python train.py --n_layer=12 --d_model=128 --n_head=2 --n_kv_head=1 --head_dim=64 --d_mlp=320 --vocab_size=8192 --activation="swiglu" --norm="rmsnorm" --norm_place="pre" --norm_eps=1e-06 --positions="rope" --rope_base=10000.0 --rope_fraction=1.0 --qk_norm=true --attn_scale=0.125 --bias="none" --tie_embeddings=false --parallel_block=false --init="normal" --init_std_qkv=0.0589 --init_std_o=0.0 --init_std_up=0.0589 --init_std_down=0.0 --optimizer="soap_variant" --lr=0.00449 --beta1=0.95 --beta2=0.99 --weight_decay=0.075 --lr_head=0.00747 --warmup_steps=120 --schedule="wsd" --decay_fraction=1.0 --decay_shape="linear" --final_lr_fraction=0.0 --batch_tokens=32768 --seq_len=512 --doc_mask=false --train_tokens=110200000 --steps=3364 --dataset="wikipedia_en"
Each number is 128 + 32 x the weight over its row's rms, rounded and kept within 0 to 255. Layers, rows and columns count from 0. The size above them is the row's rms in percent of the matrix's.

# layer 7 MLP gate, 320x128, rms 0.143, rows 66-82, columns 0-63
size [ 93 102  95 104 108  96  89 104 101 100 104 118  99 100 103  96  96]
[[110 136 116 115  81 140 158  77 122 153 122 124 194 126 139  93  76 152  92 115 139 107 131 152 121 237  65 141 111  43  97 151  72 136 176  82  80  92 105 141 153 138 114 136 118 120  94 152 106 140 159 119 148 134 160 187 160 145 155 116 144  99 126  99]
 [101 126 129 157 152 179  80  84 154 141  61 138 178 116 160  94 113 106  58 159 136  64 107 140 122  60  97 164 200 166 130 124  81 124  87 114 101 149 138 186 148 141  74 144 138 125  94 126  92 149 172 157 136 132 136  81 110 141 139  69 131 101 134 141]
 [139 104 107  80 184 162  84 214 164 113 108 176 122 112 214 126 134 139 133  55 130 155 140 179 114 130  67 118  91 103 120 135 148  72 121  73 167 121 107 135  95  68 147  89 136 147 125 100  69 154 117  96 110 148 156 124 144 127 154 104 130 117 153 151]
 [145  70 154 122 130 157 105 129 144  69 126 101 175  97 148 161 140 117 148  93  98 117 197 151 100 198 157  81 135 143 145 117 102  68 132  82  96 131 156 127 171 122 196 152 152 141 147 143 143 164 125 168 137 133 119 159 133 137 107  93 131 145 133  88]
 [114 126 115 162 150 110 181 159 199 128 160 143 100 104 101 133 105 162 114 124 135 155 122 135 143  89 148 100  49 159 162  83 117 119 158 122 140 131 132 108 158  77 103 106 171 154 154  94  79 102 135 170 144 160 133  86 121 137  79 116 212 129 125  98]
 [ 85 118 104 102 152 162 127 181  95 119  86 159 191  57 122 175 109 140 148 134 118  99 164 127 127 116 120 106 128  86 152 160 138 118 128 152 126 213 151 133 166 131 116  41 100 132 162   7  99 160  92 120 126 172 167 142 149 139 137 164 112 110 128 193]
 [133  91  63 100 154 178 127 111 199 124  86 196 174 152 114 125 136 146 113 146 165 115 138 106 182  90 143 127 162  84 150 159  74  55  94 115 104 133 129 188 177 125 196 133  94  96 136  87  85 162 127 127 134 133 106 123  96 202 146 104 140 159  93 167]
 [146 172 146 123 126 156 119 144 126  63 118 136 112 129 106 158 154 144  99  60 182 148 185 103 122 150 172 139 124 191 146 157 140 114 103 127 109  89 117  43  92 122 113  98 182 154 124 162 102 105 135 225 181 145 162 158 144 155 106 145 159 137  88 111]
 [101  71 115 147 100  85 131 171 133 128  97 153  93 180  97 116 148 125 189 147 159 137 134  76  82 118 105 103 117 134 201 121 129 161 127 136 116 182 124 137 166 152  83 134 112 100 123 144 134 122 124 162 126 162 128 178 137 114 127 140  94 111  68 139]
 [126 153 128 149  73  61 132 105 153 118 157 131  98 131 144 160  54  95 172 119 175 161 171 113  95 191  94 139 164 107 119 160 100 107 106 108 148  83 108 102 147 158 157  96 149 152 115 119 189  91 148 141 109 149  82 134 131 128 156 112 171  89 166 121]
 [113 119 141 103 107  57 203 104 158  63 113 137 149 132 137  74 121 143 227 112 112 130 148 144 148 141  86 140 132 158 100 147 124 129  96 107  90 119 157 128  96 112 152 100 176 164 113  84 110 181 171 166 149 123 194 119  82 169 122 107  79 150 153 111]
 [ 94 156 132 147 126 102 107 142 145  86  82 122 172 127  75  83 137 134 166 173  85 111 139 114  51 109  84 160 111 162 106 151 138 124  69  87  80  85 157 105  91 146 106 111  93 144  91  54 134 115 128 171 146 131 135 116 113 108 147  77 105 129  83 162]
 [118 120 155 129 132 159 153 166  89 142 121  93 164 147 181  95 138 140 127 129 180 168 158 108 164 180 119 129 150  91 130 139 152  89 130 119 150 180 104 155 174 163 106  69 150 148 100 172 156 126 115 119 101 171 124 148 129  89 145 122 117  52 129  99]
 [205 139 115 125 116  97 136 137  96  98 122 141  98  56 101 169  94 108 150 136 115 124 138 117 173 160 192 127 113 119 138 121 131 138 162 122 148 166 101 106 121 112  71 184 173 151  92 117 136 178 144 158  78  83 184 128 127  72 134 142 157 111 110 110]
 [126 119 162 143 145 132 137 177 138  47 152 178 151 165 161  73  99 139 152 109  51 128  73 135 107  98  76 139 135 128 112 129 123 111 106  76 111 104 157 170 139 162 125 119 110 147 119  93 103 101  42  84  83 144 127 129 113 182 143 124  77  94 168 124]
 [106 139 150 139 111 118 137 117 161 118 121 113 197 122  89 122 123 105 109  84 130 134 135  82 194 109 116 150  78 122  76 113  78 140 168  94 216 160 100 145 131  97  99  61 126 147  56 236 122 115 144 103  98 131 143 129 131 129 155 134 171 141  87  88]
 [156 138 150 139 102 114  89 128 131 114 113 150 129 120 133 139 121  97 152 147 124 147 187  87 128 157  97  96 132 172 149  92 151 129 214 142  89 159 127 101 114 149 174 157  70 135  92 141 143 155 110  81 130 129 105 163  95 135 148 168 176  89  87 147]]
# layer 7 MLP up, 320x128, rms 0.142, rows 66-81, columns 0-63
size [105  97  92 104 102  99 102 102  99  97 103 115 100  94 107  94]
[[112 111 175 172 125 129 129 138 139 133  58 147 114 161  62 135 158 131 187 168 108 137 122 141 114  94 163 124  83 161 159 183 137 128 107 172 119 116 137 134  83 108 188 112 153  83 115 143  90  79  71  96 136 157 122  86 131 153 189 168 111 117 160 106]
 [ 86 158 161 160 119 121  71 149  86 101 135 106 186 111 152 119 150 133 119  92 121  86 161 134  94 119 104  52 182 100 142 128  69 138  70 128 118 111  88 123 151 168  92 145 128 169 115 162 121 143 148  75 159  94 112 117 128 103 137 116  97 157 102 154]
 [ 99 104  72 122 147 120 116 110  95  85 141 112 170 171 144 111 124 123 132 119 118 114 152 109 156 123 152  57 106 117  79 129 112 104  96 119  50 166 158 180 162 155 131 172 147  69  92 141  81 124 120 123 125 103 114 120  53 157 139  87 101 171  62 189]
 [105 183 109  89 111 165 106 109 131 177 134 167 111 129  86 142 125 146 132 120  95 118 197 127 111  88 108  96 116 126 139 197 171 128 133 173  98 102 127 152 153 115 135 162 161  60  94 103 181 138 131 121  97 164 157 106 165 137 138 171  74 132 157 141]
 [141 151 193 119 154 124 160  61 133 172  97  86 175 113 192  90 133 147  93  82 105 108 145 128 138  95 169 121 127  92  88  98 107 138  63 105 161  99 157 150 150 137 121 169 130 139 107 149 143 120  99 198 184 121  94 136 114  99 135 113 151 113 175 105]
 [122  77 119 133  95  84 139 160 150 131 119 113  77 149 161 152 111  77 111 120 138 115 125  71 173 187 108 125 139 107  97  90 133 149 140 164 147 111 122 133 108 137  95 112  82  89 116  42 157  70 193  93 136 155 117 186 118 117 118 154  96 103 120 180]
 [162 197 117 103 144 155 217 130 145 123  95 124 116 153 137 121 171 113 136 104 140 142 146 156 104 124 148 135 153 148 112 176 104 168 140 115 122 113 122 122 160 146  96 126  55 111  89 113 187  85 152 125  96 135 105  87 144  51 151 104 117 116  82 136]
 [107  80 106  68 188 161 133 117 171 154  95 143 164 210 105 133 124  78 112 115 133 126 135 124  55 203 111  69 143 159  86 118  63 167 178 136 154 157 141 148 118 123 122 167 125 131 116 144 133 128 131 122 104 176 101  91 122 156 142 172 151 138  86 125]
 [ 66 107 121 125 183 140 157  88 156 192 149 138 131  46 124 100  90  69 182  90  71 114  83 139 116  96 151 184 108 128 147 103 125 190 135 111 106  94 112 155 146 134 173 181 184 114 117 159 117 135 158 171  83 137 135 120 140 161 165 136 135 119 102  88]
 [156 159 140 130 145 139 136  81  68 102 170  82 170 111 118 124 147 128 128  91  86 167 127 123 125 126 130 195 162  43 107 174 120 161 103 144 143 172 147  99 101  95 132 114 118 124 155 100  76 162 113 101  64 112 121 152 108 120 129 158 161 125 144 115]
 [171  88 144 154  78 113  83 119 102  78 155  77  64 114 113 177 108 210 157 131 101 158 160 164 153 118 134 136  95 131 183 155 135 120 132 178 125 136 126 147 153 141 125 174 142  62 117 159 155  95 120 197 141 156 174 166 145 151 133 126 105  79 138 126]
 [ 94 134 114 132 159 123 123 140  91 124  98 132 137 132 132 117 191 121  90 119  82 112 115  95  98 158 102 217  90 171 140  85 138 143 168 123  77 125 194 150  60 115  96 151 166 164 124 180 116 110  77 132 108  59  84 123 181  81 139 145 110 145  90 115]
 [149 103 110 185 122 132 133 112 139 109 146  89 132 151 136 145 113 123 156 102 177 113 126 126 173 153 169 157 124  79 130 124 155  91  56 164 156 236 109 187 145  62  73 131  84 110 174 138 113 101 111 151  89 148 143 177 123 122  89 116 142 142 126 129]
 [154 146  98 146 130 149 143  99 117  96 106 116 135 141  69  69 181 131 133  83 134  74  70 110  72 148 107 153 187 169 117 168  96  99 130 101 179 104 133 121 164 117 115 109 145 106 115 140 102 124 162 128 157 144 115 142  87 162 146  92 181 122 119 100]
 [162  62 122 184 135 146 122  95 125 143  94 132 117  92 120 135 153 131 120 127 150 116 123 126 162 139 192 150  60  91 124 131 144 192 105 105  87 152 132  74  98 146  97 176 115  78 159 121 115 176 145 147 122 137 116  94 113 139 163 101 229  93 137 119]
 [ 85 121  76 135 130 116 106 100 132  80 146  80 157 134  78 154  75 170  37 108 157 141 132 123 186 103 146 118 128 116 130 161 127 110 158 136 165 105 133 101 144 151 114 138 165 157 110 102 145 111 124 136  88 103 112 105 126 129 160 137 112 162 143 153]]
# layer 7 MLP down (transposed), 320x128, rms 0.13, rows 66-81, columns 0-63
size [104  99  93 100  96  96 110 100 100  93 102 116 105 101  98  96]
[[166 105 133 159 111 166 101 103 137 114 128 105 162 121 130  95 145 137 111 133 129 123  91  64 115  78 121  88  92 123 133 167 140  58 145  86  70 142 104 108  99 127 125  69 105 103 199 125 133  98 105 134  66 171 141 107 200 143 160  52 137 131 150  90]
 [166 116 135 116 114 125  90 123 138 140 154 172 118 135 139  92 150  56  76 105 123 133  91 216 100 111 113 113 146 118  89  73 112 110 149 178 119 184 113 128 107 161 130 126 125 134  99  95 131 140 121  95 152 201  87  69 144 143 124 106 144 137  96  77]
 [152 107  98 130 180 125  97 157 123 120 146 110 144 168 140 115  99 133 106 153  74 119 144 191 119 131 107 174 102 129 129 152  23  73  90  90  73 187 144 137 190 126 144 143 151 116 103  54  38 107 124 124 130 151 200 112 144 107 114  87  77 119 111 157]
 [ 78 126 122 153 127 158 134 107 127 146 145 124 146 116 177 164 133 167 169 128  92 142 127  77 131 115  74  43 115 151  79 128  56 113 168 144  95 142 116 154 165 178 133 150 146 127  91 160 128 116 187 122  86 125 165 122 113 105 125 104 135 102 143 115]
 [201 140 130 129 182 154 149 114 122  62 127 145  96 111 137 174 121 107 144 149 146 136 119 193 148  77  95 112  87 138 101 130  98 139 143 101 107  94 130 108 100 105 179 179 133 117 169  90 123 129 126 125 121  75 161 162  53 142 140 141 104 127  92 137]
 [ 74 110 112 170 163 151 134  87 111 112  98 158 116 162 112  96 141 126 150 193 176 116  58 100 119 136  79 111 107 194 127 114 130 129 148 150 120 151 163 101 140  88 166 101 131 104 105 115 101  60  98 110 140 170 149 139 146 131 106 104 135 161 150 109]
 [137 104 132 132 124  96 143 169 116 204 115 115 132 175 112  93 184 150 145 155  93 121 119  92  87 134 104  83 122 118 106 108 119 137 113  65 129 130 151 190 184 109 128 129  85 139  62 169 146  82 131 158 114 128 143 172 119 112 114 160 144 114  97 138]
 [134 174 158 137 111 189 116 128 128 149  77 116 118 150 115 100 169 123  99 102 132 109 155 125 135 105 169 147 146 141 111 117 148 159 145 122  95 127 139  97 100 169 139 113 101 160 103 168  76 121 158  95 155 101 140 146 111 120  95 103 117  75 125 160]
 [154 142 144 100  87  82  86 145  90 131 134  86 132 118 172 154 100 134 185 147 133 182 125 110 169 118 115 126  84 166 126 171 141 199 107 183  99 113 170 111 105 138  96 120 133 135 119 123 134 134 114 122 159 183  95 107 109 104  97 118 140  87 126  76]
 [124 145 153 109 135 116  72 147 156 135 165 167 166 148 149 101 124  67 145 137 164 111 109 110 113  80 138 142 134 128 153 127  95 136  69 143  86 102 113  93 122 184 145 126 180 153 127 156  97  83 206 173 153 117 143 125 105 132  90 167 138 146 165 105]
 [178 104 127 143 199 133 121 155  73 128 146  90 121  64 139 132 118 116 102 188  90 100 104  93  67  80 137 132 103 123 119 117 154  91 125 135 119 137 165 127 107 131 115 118 129  64 168  96  96 108 115  65 201 102 194 119 115 163  96 140  99 124 171  96]
 [149 145 163 160 193 100 141  96 127  76 143  96 155 110  76 132  97 104 134 169 164 143 159 122 110 126 177  41 147 102 100  98 147  95 165  92  99 102 116  97 117 176 161  91 135 112 113  85 119 100  51 139 143 159 111 158  88 120 160 103  79 146 142 125]
 [134 111 138 131  95 153 162 111 122 120 120 149 210 109 141 165 105 147  89 127  86 163 147 115 163 131 103 107 165 159 116  97 133 115  86 107 114 161 135 179 115  96 156 177 139 129  89 140 114 128 129 144 138 133 103 111 141 147 134 122 153 125 135 166]
 [126 146 113 148 173 154  67 156 166 135 152 166 119 129 164  90 128 136 170 148 102 204 137 121 149  66  81 129  64 115 154 137 135 130  92 104  93  69 172 129 129 127 153 143  87 183 123 109  90  97 116  85 160 103 165 171 190 109 128 126 107 125 154 103]
 [143  84 115 136 112  77 160 130 157 175 178 135 122 121 135 142 141 134 113 115 197 119 114 195 114 124 138 124  44 116 158  93 134 115 172  84  82 134 133  80 152 104 120 135 130 127 166 129 157 141 139 118 135 144 133 108 115 156  96 101 161 154 154 156]
 [ 98  89 113 113 134 218  81 132 142 109  91 153 140 105 104 153 188 112 148 154 143 116  72 193 110 130 112 117 165 128 147 125 161 150 150 165  86 118 168 162 126 148 125 149 101 171 125 172  94 140  53 100 140 105 146 115 106 147 131 146 221  83 201  90]]